From a checkpoint of a small transformer trained on Wikipedia.
Architecture: LayerNorm before each block, biases, normalized queries and keys.
Each number is 128 + 24 x the weight over its row's rms, rounded and kept within 0 to 255. Layers, rows and columns count from 0. Numbers have three digits each. The size before them is the row's rms in percent of the matrix's.

# layer 5 attention output (transposed), 384x384, rms 0.0314, rows 373-383, columns 192-255
099:185125105134111083162159155136097128099116111136088053117153132095110112119071133129133116145118165103115105173087111166128146147106085119131149126146166095108124133189150157103165087078116108
098:138104117134123141110102124117149096146144097076125178101107091175110154151108138128172111095150176140132131152135152091102094190141144093155131131147169140091168111112132122150164161106118117
084:147088161128151081146066155089128128086120115120140147118122145118142137107112130109127107103168114155136172129096137128128137128114141099131155155110136148129121122149139139125121133119115110
094:140122147112139136102140112124111125128159136113114126125125116163166128101141136146162150135111145160156174129145126173137107142143156122109153084093150135133116152146153149168111114139148139
102:148139103114149117138116168118109115089140150140117068093121144144144113074134121115143136155103136154117160148152135186142164121159104108110143157120175121155103097159121093105125059140116123
098:103170165147122119113107122138126125124148136126154120167118105132149130113137105102127148153120124139154158134075118131141132118158116113082095098106122092147139122150147132110157092134104162
107:115134140165078200137122168152148111145151145130117156131088155163149148142153127109128091142151129133138119084104082086117137159116135140106135141152123134149134169099110132120115098164141123
109:162129118143122137132113161151124118115133092147149143087109146112105162115128163174156132137102135127141129109082148131127122137121163113127118117148130105143093156105130096129113084152171147
109:158115118089128151197119136099163138089147166141143155152146130155146136128134164141117145117116124070113162094151110180136135129084155119135104125145102141114142136096114110159132130168143093
107:139103120144147092141160160145129090125099137131131105098169132145132089103131155104143127154132126094139145171157158131117121146122137149166133161095143120131133131137149120161083135108171072
096:177106133121159058155158103087117167135124099125149121099158108087138143128110148107140096063136107151111152142144168157136111129106111088149147088113147130132135134093156126135066137124143120
# layer 5 attention value, 384x384, rms 0.0313, rows 374-383, columns 192-255
101:122085196146138117082152124118147153153121141118167151155099115138089157141128109058134143131139109120135129156128105103124143166118104118164185147132132175108134176124135107146143126125097139
084:114106124143111069108050161125103090164082171051126130156128103148097145145104103153118113124134150102133179137116094124125147150148131092123160089137160219108125192143127083128159122117099122
098:164158168160170174118139118143128127124091099140176154119127135093102097139112065101111192127131124121042131117160160136137110125161088117122121161152113103109120098114121142124114094123104139
101:124135119142133134148117162142137106107125140134137112090152121074130118134188114167150163150128144089099127142106118152095085138161155094159132159146155153163145135140092129148106117135139142
099:143127136172162120136094140118076158131128133085123108137121118077152122062185134111104121148116150097079114146156144119137138144119075146100142169141109132051135111102140115142129081121064154
111:143154107092134111143126122128162086144130123133099106123156122152148123089154124113183092143117091155150061141109144144142118125105136144184182164120136136112134116153099091144104128113134133
110:116145160104135138117132126141130091120132100092139138144138154154152185158120110088149147121099137115110037085115135145108141150119095102160150153142145108100126147129110145113138116096134148
108:148124103079085134125116123139138126129086134166166149130093154155102107145155174130106143161176178172107132128109130123155154114125173115117096147150145156144124168167124150183151124129114140
107:146166145144084206123191135123147106136175098138090120147174103153117081163110142122130111128120136097088161185113150103144109132167106159071099118136095116126130117133129149099098136133187094
100:092137157161116163142125146147153086147082098154139158085130128161144144157118092162143144110123146097087119129151120143110169116145127106101126101130111137171153131122131133132149139126080139
# layer 5 MLP up, 1536x384, rms 0.00766, rows 0-96, columns 192-255
087:120122172087119099109124071138114077141137105137114116115135129092146119157152108090163124111163118151138153118133153086106133152109148134146098142115126136083110135108118159141139132096146127
089:138132131103118121138150139143167137156088085149155131113084087123157124144151096114113167158157093135157122121100126161152113137116110093152160135160146099138140149135126092118132136112121142
092:174135140126156145137095178135163157141115150112146116119186141132101073090156113161112145112167108152102144113118121086133114156132180103132085093149146180099129119100108170117136113136131117
090:130115136127122107179112119106144096112088106105123106114150132108106158131100068144095170129137121141122131112128081144113108107112114137116148162140133113124133114128106157138138138099152125
093:111106150139096133124105120121142132128089133105142111140110124140121130170141115117097149161138114104094150116112122124161143142097188126113117166144156183140099120104123133143156076126150140
117:130116091146088088132167139135116105094124105118090133133126111116124150094063068153120073111088110130074166104167111100152128087119122106127116117149195167172094114126131147133161150071128136
090:137119094135158142158142137111145141142182093142120120090115158093113157143138096141108119085130156134161152137137122141121108138127126175098119146132147166138130165129119127130151166142131135
087:138151122108102099124116155129155119214158123160118138112161128128129077104143119122147159152128111130152119134156137093126110129145145111110114121127105136083147102128120126123118139118104134
097:095086132183120083107119171128146107110090153114152134124108109136091197148167170132148073145134117121129113161119140148160125084133115142132097158123125089145109146116120113096108183115115108
093:102105154148148123151092170117103188130123157100127099130130073130116147110084109154126142140168126148142124142131096159113113134090187136122076173147167139161098115135136131087146174148115127
093:058142144158132100106126115128155140144112152093104128090168128150121110157172118116088138097130109141120126134151153143126129133144168083127141108106104123096117124128113084144129141121114135
110:153165137103128147114160203130163146118117101145121136093142126097115099143119141104123137102139115143142107111144118090176119139128148112170150153142122169118132145137110136101104147103117137
101:118140147090158155147158128139149138140111125116149125128108155130103175145138134145156161124126149142120131170107117165148140145111145120118160164115127140078098090117133170140137116103153135
085:158132136111144153160143107141103146147152141146138128107113138138088140130103118140126121171135103110126088109135132089146114098133131118113113131123154122138132140127142143132151189121121134
088:119149096132157153125110121108091141125143144102113130122132139129097125084133121134164159159129099130163140101137120165127115101097171122102131160112130192126119111139144118101116121111151136
088:130102119134121112099123068133115095105129169133141132113156135137172112152100135119115138106135112138157106102116113130095141133154091130172175094141141137137108161126109117167105175109137141
081:118123145133119107137126109110150141110162124117117128125116089150116080131107123166106135121125168115142137124135185143084139116096167158130093132120117155139145147114122139143108126130120087
090:131167097111098123154108169126126087129168129172119125138144160147135150161128153120116159130117123108114117145138134090148135139112119107099126135100130165160147104119140102134136149121130134
089:104121127134156130141118157132160196150158126113150134103164128142114120183205121109142131134157122119149135126118119107145147113119121115104153136125117183121156101095135142109129129110146125
083:082110114145111168117172172118149117147134135132177115192139134117141144116137147134138056140156136115141144127132122122125138095120132133112129132110144161153080094119117123068125110120103127
093:132116100144138113068131124119111123102173114103132106134162134122120146129091128139142091117120143147180114122161121142143164134152153157126140129135164085137108094147107119109112176142156114
088:151118102111115147107073163117143141072116142104131121084143127178125144159132145129085121182125101113130142095163116109169106148137134133144078103156132104122154127156130101180142119167113180
085:103126129116105081131111101130126143136140134140146130121109076099178161141112154147149104147128145137127106172133129099067107115139135134152110120130135162149087119120133122137156137119146159
094:130097129149098171154141123137134110070141111105097129121093182122139123153122093140130075140157067090109123127142108105103121144127122112114135142136152130110164136124134113145183108161166091
107:083142125152127123137156121139111116103130113141095118114170106163125189106144163135114118131110123097092137144154147123149141092115150107109110134112137089118129139136119141123138148115141174
099:144132139125166140166129133119155162094118127105148119166074110137063129159151127149154120141166112103137130132115107127144151134116128102139173146153105101118153121114111125136130127118115109
080:159113125110118147085133116112112107131122142145131120117128108177164155178080094091059088142133152151174086080119125126124111112152107125124119144146163169146131107148132127160111125120114144
091:112142112132129144102099163108110130142122143098161123125159166154149105116166104116146122126122100151108144106138141137130121127089159119113082114126145143162145099125114137126140128144117115
088:099103150180080141113110133131130144152128118135157108150123173146107099197117109108116209152137086103107101139142143134122133110120160059116149138110104092167084114136156114127106117150102086
088:120161160157153103141157150143136117159109147095085116099138149172132113078151185113098114113111113142111109123130135109143117097109123138087161107111160087117114116157131132116125120156106069
093:138138137173138152120137128125101090130145164132137138135133150122086113157119128117148125128171141125157134159113149103115124152123160140078063130120109123121121109109119154091101111141157110
088:102163130104101132108134106111120088103144128103162134124125115166100106120121096130134111121155170117122152122161132127147146129101108090142117105144119144115160136114117138155149146145136126
090:130178152104125136136113150140164112104134125094152120132173119110122122117154168116105120143115114159142144127135127128133107154095125096119156132123169118115124107111155139163139108129122121
093:194145154133129133117144160130124107127101121181149131086081106133099148173117133111094144128132170109120166135166123141156147116133098124096112140124103226127129180112124159086144124145096154
094:152117132110103106143170113123127100078163125126173124167128181119127146108091105116107124094129128106142165097099120134170114140117177112142127191122101129168094144114140145187114128113172148
099:133102131159115151131133140119129149138101167143137138109110132131141129146141149127152162135150131150122132138122123105125135132105169143156133199154137165159136163155130159135156075150155163
087:117140149148098182114081105125147119154135076150112122173169110174092156169124100089126158133142129117105155150134095119121131158096136100119160115132155134153150171107125188116152096151085127
095:133154157108134104170144149109129160129109150099141132099081091152112127147146146158084086142128116140090153117130140127108135102087111173123126117103102134129086156109158098184137144103096112
091:120122129163135168118096100134131147114121144139169094160159104147088127123154141137107125126123132105142187151167128071159142116109103122113139133127111120103126124112110143117098140127139109
094:103150154096153149114150136139122110128108140140152148133145139138111114131140171081136117131137115136141130098120122121125133146103115086152130147099086159157150166136158169110131103130076192
091:125122094109150114144170089124161139119152123103150135135110142089100130159148104155167104139155127145104174154151099121113118120105073124109136149114145135184089124148104045130138110130131135
079:092126121169135107151133090128163165144104144086138134116138121172094170136127158145073140149138167160135103136125100140168109146100167189136140148133120073101144102134127097144124130147072169
083:143108141148120111128155155139146163134115094142144123167143102110138121153128116161131158131150134158127142120118111121121109109110106093144166125139121139078124084128161103091139138132128083
127:128125154137152119140137100128153170129133106079114121114087127128129130175111155122109121146133147087145101099111149120114111169148116120107178121106084124139103129116123094192151137118149163
087:159103114137154110121161099123110165136154125145139134142096139146115122119126100108141132146147123093117086107126131094105118121123115126099109077130091177119141100132138134162134137143135108
092:104119076146123103111110130126105151144103123140117125106142161119137122123147124136144099080135139175147147136091141111181124122113111141150166098124123110107158107131111137104108114140153135
165:110139142160117084156154150146182107086103140112156143139145104134145131153148122125131112125131127109106140138140156143144183125139138105108125166138143164129113132154107150146147140136109160
124:109169098073123110154084117120091111135147129200141102156129139092093107117116154142122117103116126160138152136097113094101134094125082119135121086141130142161084105117126180098177158137158119
084:126146137102083150140150154126121159119089107148087114065103101126104138136165112119120134151120150161155126139106131153168139127148132119085123160121122121081139110136118130119106119096143114
096:139121122101104132078150138157085128152129120136101131114159155128100120132144103095083106180121076100151123159124147080096129127104101097111110117130106128109097139121132132118118136125114104
099:150167118104173127129149152123091097149132137139115102165135116096165076128109099136120133108131164147130146116135131121109109121165124104153126097147136170129120087106132182118157109150122129
115:132109101171139122115113120099114111132128106105137130116155138115115140120127130141129105164129123119162143158155151125136125118166100080099128128123118127151113140140119129158096113132122156
085:168105104155146117123122111140184152157144118123140133140140178151133100098154163112169085126148148114084088146137105110160126115101108112138157186129100159136129119131132128101098103137128137
083:169127168094125084172084138123159131123152099147161109078123113155126094102145166120071135113147108124139149129126116117135118131134166112128074099130108110111125120114094128100109132113153082
093:123126117131133130133121121114136155096147159125158116146101102122140117174171170162104117117137119098134101116172096127103140152165125147081182126139150133108158130139081148133159138129159102
094:117088128122144109160108126146147172091144123149102123174167112096141165099132100138117117116150100158110126149174135129130119125118161105151104184165189107110129177117102131141134123139162124
079:126076100107140152130107151117126119163141131139130131178144135132164101121121106119128114120155118138115122120158146084127138137122138098124141161130116177128083116142149135151111078131128098
084:133102100145108129107127110133121162164150122138101116140159133101122198157124141124121144139150108169101120165137169113124128101104093108116145108156138145162136128154132130103140123137126151
087:148150130121091136101133152136156118138097124086158148120088154151161102155135130128140173134092122167113116113152148114111118113137096146171161116135115077105130113126170101156133122108118108
092:142078101115147132145101122127163135141135114135126106172149104145135138107100106146089164125137126166144151089136136139107117113161114121111114149155137134112110111145121140158129102125106112
082:119106145123148143106107191130144133170108085140110110126151140126120110102193143101118124116119111128085131108114132129179094156126150128096126184111153109138119161119138153114106159090155089
090:101081149111099128099097168125125118124139088130127126143127106099129094051074097145093130123101157085155148155118104128157107108129169127104188140107138119129083124111121163095148138132103155
089:110132156122147114132147169141094126113141139139147134139125157138127108147165129141110094112129131121150140145151109132112101116141069086122116169138124148100132119120146174120147075097150165
089:139081115080108123143140106120123139142156104118118129148124141104141134111118093133130168139135146141117138136149138105152130143131177120134111114123154160138091140145132103155138141133079145
089:105145133157131070167149069104137145101126144085164162121129128124170176120139149143170105106119078142115163157136135137106095143110108161161172140114131095146117108136134136148138099144126114
080:129152117144124116121126137149142088154139132164104139104105125122177130150126126132137120112094172125081167136123136155146176129176072100135131158114123127098153102121143134117134118150125132
094:104171127138151146141138140104152130119084164135119138179073110118165121121147117107148139127137115115162094135134132147109126125102139118133160143129180151153137108133109136090142119116108122
082:127110125126145129110136157141087085056120119117089134137101146159135126144138164170128154132084133116071119112127121127164108114133086091141104155135113199162133081127139111122126138120111154
103:113113138103119105142136121102155145123146139159130150138123159152141124142160084104176071140125142134126101126108115124142126129111197146044096121137160148129126133142115148113099136115095108
081:127114134126119117136117105130137103123111144095118100133191101144131139096110127156101150120157087126163122130136160122111131131119168098142112122114107115137144186144150124137111145171092103
085:128101147113140077119129066135136086148139131133141080080159150155117157131126086102101094106118127101118139138117148093141148115151140133076132101089126137106146102121117123157101133119089154
080:130096149114071124073063082143135131083162130130113100130133110155126146173098106118135158149144140141141103130115121138128116114161063081116129135130097128104122129145145150156111134167106139
085:161140100118151114158084129138131162167091136122129119105079129128134116132150193154166133132119169137093127130148131121147148121135126141117160136087137154121131154107144117196129157155139128
090:121121168190118146119071093128112132099105108090109101128138137145147136123131143128124153134134101125082107138102133153140156162125151099148133151120129068129125137124151177134129089130135100
101:141142154167126171128113135112123149136090123152137097162157122145123126116138122141129131140145134131119138102140113124156111111092140139133151142144127136144127151137114173170134153110119132
082:111141146093151110131171127128081121114133075131107147134128120174122105133128081082092170147133132125206171118080161136072129118129109129118108146113143122133103183147114155119113120130106145
088:122111144113158104148077155138113119154149141101120133133071146119099102105143127125108124130150107121109105095117097123150095086126128144149168096119145189134106128124118114125124123119151123
086:145149121121094085154139127112105106119117123117060114096107189146146158175111151136090122076120171147107074101098119087115126134149090109174093109115145192115155130136131128130145126147150154
119:108124158108124152109153097115125127087134148109141133157119119091099116117116086150121145094126115115164139116151110138152106105136084141106139125127124114090136124123134131137124110145113085
112:129118115190141141117128136131107148108145165136088120118155096147094085153109108118107165123121087089105124139154168083105134152115127161102113115104079141125078172136140148131147151158116089
088:162136092140145153150124144136153144097111127141107152136113123105116089129150077143139150114155112134131097095131137125136092150126119174115152172142146133130155114115105127124146147136127136
103:124117144191135120089106186141146182095086110111080162121112109129155138119125148174112087143108118125098116158132123131133095109148156149135125123092154096135129123137097075097111126150097087
098:068163143111177144121148150119119126109125135120186135099138088140114162115161128117143153131144114098138153130098131098123095120103158129144111123165130136066141106122139075093125137082144114
085:139126155143131136126147132128140108145151151135108113130159174135091147149135133133154159153163108139116139106148107144137146102119113111132177136101113098142120179118128130135099112146166071
095:132099168120116119087158127124166176121106099135138144105115153159147114108084128151102119105112131106149062126151124125133107117124172137121094149149145145123094138150111102133113156116163165
093:158130109106111153054161110139133139130124112137131144118152093111101132178116123149083122125140129151144125169134117101120114101132143110084148104124117101111101104115124102122135194158148130
099:134143115126137144161131122138099132089125077148117147122151104077164128145123140083148148123157110128139103146167123086110118135130128101176120095118130114117073168098124175132117147116137098
092:133105113092129149159103150115143141140107119182150132133168117056148119131103115184108114116150142127123121159122143104072104123147133103132132110129146160087143145121143160157137140153149120
092:117161114078128141135140173139133138146148149165145132153112075130115117154139163117178151121096126113174113121113173105105128149136119140197108125142143120119125099121132168113145128125124151
087:145110160124149083115139149117147144152098172134121114113116188166122140173133177126107145086142164165124111129140143100173132120110155152119118134106151173156104124136162105180094101099173120
094:156123142115151110094141094123125127095151142138136123137133086162143151162113143139100131144129135141102160115150166133123138127134082126150082162129166117084161116131166109109150172116111164
086:119155079072147124111131136133136079128081113119053145143107135132136133127117094119136148158125130142129125102094143116124113137153087139147123151153126143133148131128112156099142122108150138
084:176124121113163099151136147108130117151103113118116165095113125152127108094124064135171099147131086111122112137125107127162089141133160139147114093160143110131191123128121105156126124124119164
087:075135080131104146146138122124147100106136109109117130171097143140151189132202148146157141131130123117093169148124094135143170161151100085132154137135155133129084121127122115098129137124178108
087:166099118125117104104165148128140115127115139125135123124128131071163101136114107154121134092139142162116144102136124096134115120101182102143108115141132140127120145136125148119138137104183119
086:130123171167167166121134111123105124108125132120135108132132190157130099115116172141124112147167110086152118129131148095109135134097137175148125104160190124133144117091133065091125173120147152
091:155107135108071114105117155147155108164153076139138108130136146090120112110140145105108103107120139146092136161137134128122111099147110088092129124116111099099131082124150149128165125147116157
# layer 5 MLP down (transposed), 1536x384, rms 0.0102, rows 0-95, columns 192-255
089:109131124090133060143111123159138130112129122156114146098102132129154136111099104104084095152105141158141130131126108128113142152170088103130128131100155141153111133119131167119168152099089159
092:136149129102151105129128094107106118101115136119132120171123128089116098171150099114102120120154127118147142104145133136133144119124097127154111101133109102141125115144123155121125138106152093
086:137111105148130109167133122140162078115105086126149127161140149123085097151156122144133106145145119145102133116162097121100118116161122105146117135165116105140170114113115101131169123111119139
098:125130133116165077109168143133137118157093134120106112096104117142115129085183158054172103122174118120103125143110119165152153133166126138140113102169124127143118090118139094130117144128148118
091:141081114119141084141116120143151111141134095151108149112065112101090126104142141082094086118156137157086134175088136158129132082195100140129162138117130143130107136091121137117143153096101151
102:141105135178144152113160182139151154152134097077116107119114133137130113119129147098150121155135143141149136142139128155153153108103127173159153152120119163126119118100091144083113153122126194
098:087163128124129122109146115157141166095115133130122134114147144129128128096122120085154150137094142126152129117145168150162131152122110110123103114144117134162122086079138117122093106141159132
091:156046117137152098143109140096103079117159071108131125165112105095108123161153151127060146181178157165122159111161123190124143107176153150146169125120152124184128128161139181127139104137117131
104:137098090159176147112141144095115110155127101117126146127162128141091109158144128137112119158146131121113126140127138155110127120135142141139177148105148107125150142135138119128125099124111148
081:110123134132145090151091120140161119132121144127121143134120129134134089136163083099148104099134112141146114168122129093100123098095138101150106124177088111093131164136098112133119185122163103
101:136075086109127085116093121098109102121148092129120129153097117114111095122173117140101105181186174112131142141166132160156122087151159168131135124113162136151141139118142138145119107097132141
093:132127145150142112139146138117111137140123114126148123136136137120093116101119149102097168135114183108092146100132129157113134082194105136102163166116143139130113107125166121109159127106131133
098:130092125133147104123123128142117112134112089144104166094134135109164124120087107098095127156107128121104094145151122116091125114147106132127140147126167147168143124108120104092140136133089146
093:156119114124186109127126118108117094110161091106143119135157146125125144126114107079139138149150155159114145105191127163131146093123128120131123110116077123154104133113095133112101165166157137
101:095134135157101133135102120128177149100136158155131135154097116129172130135109133132106080112109113108121119134150116107115130116091085127093113179164113125150159149132096155148163138123119110
093:123163124141114170121140114121125157149093100165130119113149115137132131123075144122086170145087123107104165124128123124139138096123072123133158158066151110148116090125129104131165129109078175
101:111148159136099121124125097149136126114098121117135069104137136107093152103155126084151149108108106137147147131107138099130129167087087105129095113148099155116131111063142062128097130124128121
099:145094112125145105133094109102131096099153128100143130123145120141105138115158105134155106109191138100144142113170135125103106131136143126131129085180108102135134153111083131143123117127161098
095:127087136154163151127177141142099121151131097137141101136139134097114126108124157082089127166141146144105129123085135158139180082167150134167176126083135166149146129119153129133111161131108118
096:091105105132151120149145130133148156145116134126117186138110123118138119107096138121118145144094150149123110156124102121116142108129082117128143161085148117167161159117130130124155130109062171
093:108134119131133148116135106116143150142105142158125168151100158146111100185127143111110178127120146116106130157145140146171144101075086140085182175085137125157145156144129182107147135163080128
090:147112091130161124120122121132113111158146113129102128109151138138112138133149120116160118148163171135085121143113155161142123100146146143141145123121096140117093112116123121141084140133166129
084:114098103124139130125161098118142115095117082114105101122134139082140106137115079087106119140146110118115138118120124115118123102154105158134100130085142108113121108125081111102122122092136130
110:163094123137145103121128106102105088144150110104107119103124079130146136146105118121111126146180160141118117119126130190119137096121143126156156135088139154145102126147140134107136168134092135
093:167097093150102117106136133127093110147159116072140117145135097118139133135162149112147101154187143146132168108140131134113080138135148122161138111161149179155111128103124099109119120156164116
119:123117109136137089098120153158134149174144122148119155126113125142174125099102137108094111117120165124102097165123113144146122094154103091143140149128127125150123121150098152107166158121116156
093:105114145132156139119167131139138146130095127149086122119125153152166117122103154123126154169114166128099159100115149176167143108162105150142152176093138139143136108167131163129129118140110142
100:113130124137136108140126121151165118138136129160108161142092136125145114131103134146119122118106157145129124149118079142116135135144096123104137143118115126140132154141105145143155154118101114
085:141120128112146138106102135101119083163150068141133118152099061137093148125139148157103156148129154116117148116123138160112144092127138157126154153073164094129115164125186159153174093091149137
092:153078114099173148140163148113120115143118124136127141157131145123149113186132138122104101169129160142113116141150162130154135103133139161135194176070137114163084103128152136140143143160121131
092:121109134110172081160138141137124103151144084143109106122149100109127132123120132100112085167115170137121122109143119205108154070152142155150120100059154106144084132130155164146133139151127134
100:139121163153146158101127142111096135127140091126108123125146124124128153133094151120104149140151125095130166128141121118163134131073096107135148173110147145170133149148130152126139109089079145
100:143083130174190115136118149098098127145129075119147122083151091130117135134135155125096119124192111076107105146146123106117087079114109140128136155111146161154112112142128132120116158107107152
095:130095067151150077145130158116091115142153126153100148148124128164156083096096135120123098116126173090128116130153160146168097091105123102155126141147155122155128108167102152123165141123111155
092:116143162104128141163113089138146133098090146118136130113113103103090117115145110110147135127123105103134108119156147134104129151091127143148116148149121116102145141066130083091124101117175141
100:167134116098142114121128102119129089108120149163076129140133128130110085146154104116164120096147138141151096119101134183142164113159125132138142103145106108126118101136150119148127146111148076
101:140120098178156140127119131090120100157158080118096120108128107109135121122112115129119137121197180105116148131120125139160102084107128111138127145137158133147132134145119123119151149097108124
092:114116121145152129103178122125134128115070075133123099137132154108083159141120148082135125130146077109127147144110144122131129126156124182121141093111110122106145121139138113106094114106160135
095:121106110116157098125129158108116089156142123104136132094139136132134144131126130133124112158144095114125120117160116112109127170134151162110122121115113151129151184144118140132152123130100128
094:161104122133160145140132160109122092120091095107126142133162140123077134127164098089129143161115107143134125141141153099133115147143123186111152142158081100096149135083107123137082104132169149
098:125117116136116090112098128117119131119148115097145091135179086138095138096134116129123143109151115081160103110140142106127132132123159108150132105125088138097125143086120109170092123105143090
100:144094116146179121116121121156082148140115083138124124130122099126135108126134144126092142124162161118106154134131122131146133091145117150126169129116170128154127107142158126135124116121117128
098:162084107134159092156115117110087102136161107128141147103116099129122123124181091095099104149165107119147122127151163085122114146135156141143119129102125145112074122089151093145095165105168140
106:128153133138134121123162126125134109116130122128100059110146097119099141136110150108192178127160115111123085120157166145141151078094129121155116088095162107121128126102136132102145121131083153
099:144136117115122133145097105104107141088135132114131124125134144155111144137127124122169134114176117131164144108191161136113122147123154116155107089137119128126092125107116135131106158143195113
097:138148126147161159138169125102097117114111053142136104119154133089066152150111123109116150182129115147122126125161145145152178149065145191154131121074150129167141139120147152102131111121098153
110:139133107088116140127143102164107145158124126131120124140143157117128126106172163074160111103109148115113128118173107121123096130137118131153117134111136121172131133115149106136120111116169118
107:145074095186134145100094153124122168116131126125130154096171136161117133156116128104105089171119104154149130131112121127158131149107133120171145141108122131134151080165131094124086138148145132
097:158082121125140118117152126140083111153155120123133111121131120112141123141148144123116094149165131135104119128122139154151157090141151132153134099123121190148098102100151122130106129140117100
111:150121095171143144088099166110147114114118093153134163140116134129162116184092129153103109123140166132125121142147127125142105100151082129120153162093155111129093107187086171117157128153131117
099:136093139147090125166127133149136135133167118129121159118072130126143132143109109144100126153097143143117153123106106172140158088133151152151153147109126101161151127145098162122165117113041175
099:125138118145156125081130157129131132152170136157135139121127164134128107127114167109106128132156124118110122122132109100152115089157099127145116191125103126140107120138129101151131148122096180
098:129142119110118128144129115102134132096111170113144103137144137115085116142156104130158130121135088110165131118122169137127152164131150167134124085164095121098123123094126112137100132150170079
080:124085090085162124128110117133107109124144100141174119150132112099059129162138162140100103134141105086086125157127138088087114109158122132150154127086124092125135163082091123131161108089114127
096:148115162105107113135159155155115154156131096098140075099185125113120170093140154109090123155127106103116120124078149110122139120119159115140138117084159162129141135097179085131102157102122127
084:172172131177120106113117086136119157135107129124143075143106128096098129160153128120082113127160118115135146124117131083108136138106103147164103121141121155117148152138108126158133140123184127
097:141112128154156107109135156130120126140134121161128158136082117148140126125101157141080115168108129130113122136131121143123124091181135151133183179084162154142122121167138161152157110109098148
092:162144109147156108114139112092131137147147107102134067167175127141122120127168120122116135140152130118140192127139144131144160131105131136158137109135116119115119122132129128156095158128142135
090:159097113120158130116150124121092123159131077100121170153159121145110173166133123120122105167157134122094136128145131137129123109128175156126189137074136107127085144184134141132118121133123127
088:165118127157128092140139142134142132141113141078127114101123145152102129121198134141150133136141101149124130133093135104098113106177139117157168159179137151110120117089139080143149103100114134
088:114084099148156129123148104116165127143089146124127138126106183165091104136150105120138106143130146140131166148087120092086137126162106128156140133174137117121128116128073128131139159164106099
091:090103107162159160147147154104114111170113070128139121113087115128112114136110158108088124149138137100103161147125115154159118071119084182115125138097159108163131122172135173104151101134102167
086:144112152095126089121122173135107093130143132122154153118173135169116127122155109110119119147134126119149087128131150054121130125133157122170119137086105128114112171113129105160116136106162104
095:133119139127148138171123108083123143120158100126133087119140112107090117151122118107130144125134113090154139109146161141133141141096145149135133107127110164130115132124159106154091155132170109
087:150132138142136146095169127115142117140116101070149156134150118103140115142164115142110103109187087116159102128133111066128072141089158091143118157110138139113126121122131081114092157081165149
083:125100128104135136124123164139074106142150106166131126135140130133135108155124164170090132150154120134129122130107138147111143100169185173156183137094150107145135130143142163155129080132103147
094:147115117139162118159116133082112126140151121119113128135156088099120127139099143138100136143179109094137107144143136146125143136106166114119135126101143144182138159144154138158130155082148127
086:139090120114193124141161156059115120120121114114138113132165134176099144112122134135123124172146122108128126124086175149085108107140164211164151136127117118120121133106141149134111116129148144
101:095109122146153099104159125126111116107082133110127132148120128138136117172141172093121149168154115081130160138168108113099120109155103135130136148116132151165142132155121148136153107128146125
104:162144151136134138130165130110130137134108115095146117155124115125094173147179162126145117137142081129111153160127141075079104150098148158120107137137089148068124123092158117142100122106184151
094:148142139125116143139156094103143121133116094105145105126157138097095120142144148100137136183153135137131182115158144132164132139111135186147135109121127123147103118070134135113093141135176137
086:147134119146161092095134148097113133144172094119112126110122096163141124121108124105116118170143157126101129126119167177195134049117152168171134128101154134120084094162158167133135138121149144
103:131116105123169119119197098096108102134106093152118127144117118102136133140112120092088118168153134148080129125123145175125165093143106147130141133102145145184097097147152141096132161125123139
108:168114060137145117135113119110123116164133111166120155153078134140111124144129135129107104109113185102103162156116127128128128097143119122137161135129178138152138118164121142122164137106058144
095:123136118133204092134118112105118115114139126138092105085146133125110113136149110083146150108176119116145150129147122111150109125085125119116114155178092101162138124099094063120123142082156128
100:117116094131135114114106148151116116146132127146127161140085131146176124114114155125107115126116159122076115149147089135139105087156077094126133184094151132146114129186177157120165118104102179
084:103119113135153120105126115082120083123127129118129086106132105119122135113112135110110085151159115126151123084105134157149146101142122171182133109124098131156130113135102155141171192156140116
101:143103080125123111161131098123138141109137134113106113131160167141115123128135122124143131154140183148155155104097143194151131095173163135183153124118154136138130087127130119151120147142117137
110:105132139132078166119131157160133140110114134107101154134112133135168134092118125102113126149125101128128096134152110124118155164156093120112091147085125154152125113137138139124179114143111136
108:136129124116153106123162137127150145125085097141128122155096133103170152119119153120150113129161154124153140119127109168132136102153110154122098132120151133113114092144088144104171159136098140
100:130167152152142122128166133115086166153102121125150133165127124147112138102145147114107126131171082099104153153129111067086108144105153089126077103139105168109127145140110104144124138106149107
106:101094097139162173132139101114129101151144086120146110155124132102137118154101120139096135125121170146132173110087111185135138100141097140154152148130127108133116145194088165124149121127104136
104:102093093118122126117104151163128144125151136157090168136109144125155101109130107147108084128105177119130110133128121160112109113199095095126149127098163130163131147137096130134157133139094127
097:116134114166123148137119132133143131170126123175123090090116124142159143138094162150124137123105128128102121163125102118128157109149092129119165188092131114144146118150141101112141113129070175
099:114131097154146145098125127119116158121106131150100139163128101148111099145135174109079159141124137096133126104108136139093124100138084124129168162114159143134094128167132162151143086133120152
103:154120121149117118114129163142089118143159099135142127132085123124152137141104150131080148140107147129123122139157105131137139102135078115102143148090140123120101145142123156108166106131097159
127:132113086154130112132130163123133119131105101130118181120107144146163124140122144144120112140138141147101149150128091140156088086162075119117131178140163117125120129202108154098151134114097138
111:121118105161129128128133127174146112100124113157099124133103144110142145145104105109071139143073155129121115088110091148124137104145059121126123174106161124158163098162118118118187122132065188
092:116137133125111167144113122080112158111132138170122145166150166089122134154107098145077137124096111135138096136165136089106126198126146109120117136121120114112176171171127154155123141128139130
085:123097128116173138121126064131142124067115147164138152155150133116103099105109104094140123156116170136134119101141167162136149147172120124146175152118116114136123111132098120137125144158142125
096:127134118138142098118085167153073142157145099088120111128173132167141083091139147145132172139138160097133120108153134119170065137097137128145147138132152119125116133138126113155105116113116178
099:150152157152149131144149113103131147162124095114157092118162124093087144118127142114122123142149130138124129150088140124107127120130109132145101142134098147126117107060106112130119143112131163
099:104132147147130143116134110137164144116138143138127153156111155094156123148101125120104142133132146118112131117165087126114121097130108144136134166141125109169152126157059174115172128142117150
100:179067092118138100112120132114105095147148124097122114103153121121109122121168090122145114135166135120137142136102134144094116109138145109156154112119128122122140143110125095133084144112129131
092:133106133126144088153097135121166122102113129112155136121127114119109130133186087093153115130128113144134113129144150109082133188136138139104096112165114125085124108085148085125090123141180125
103:078137141124144142120141131093133163136136108144118127104145126105116126142052134130095131139110118117139119137176123114100104101076096150096120146079120122167158149130092141132175140133092150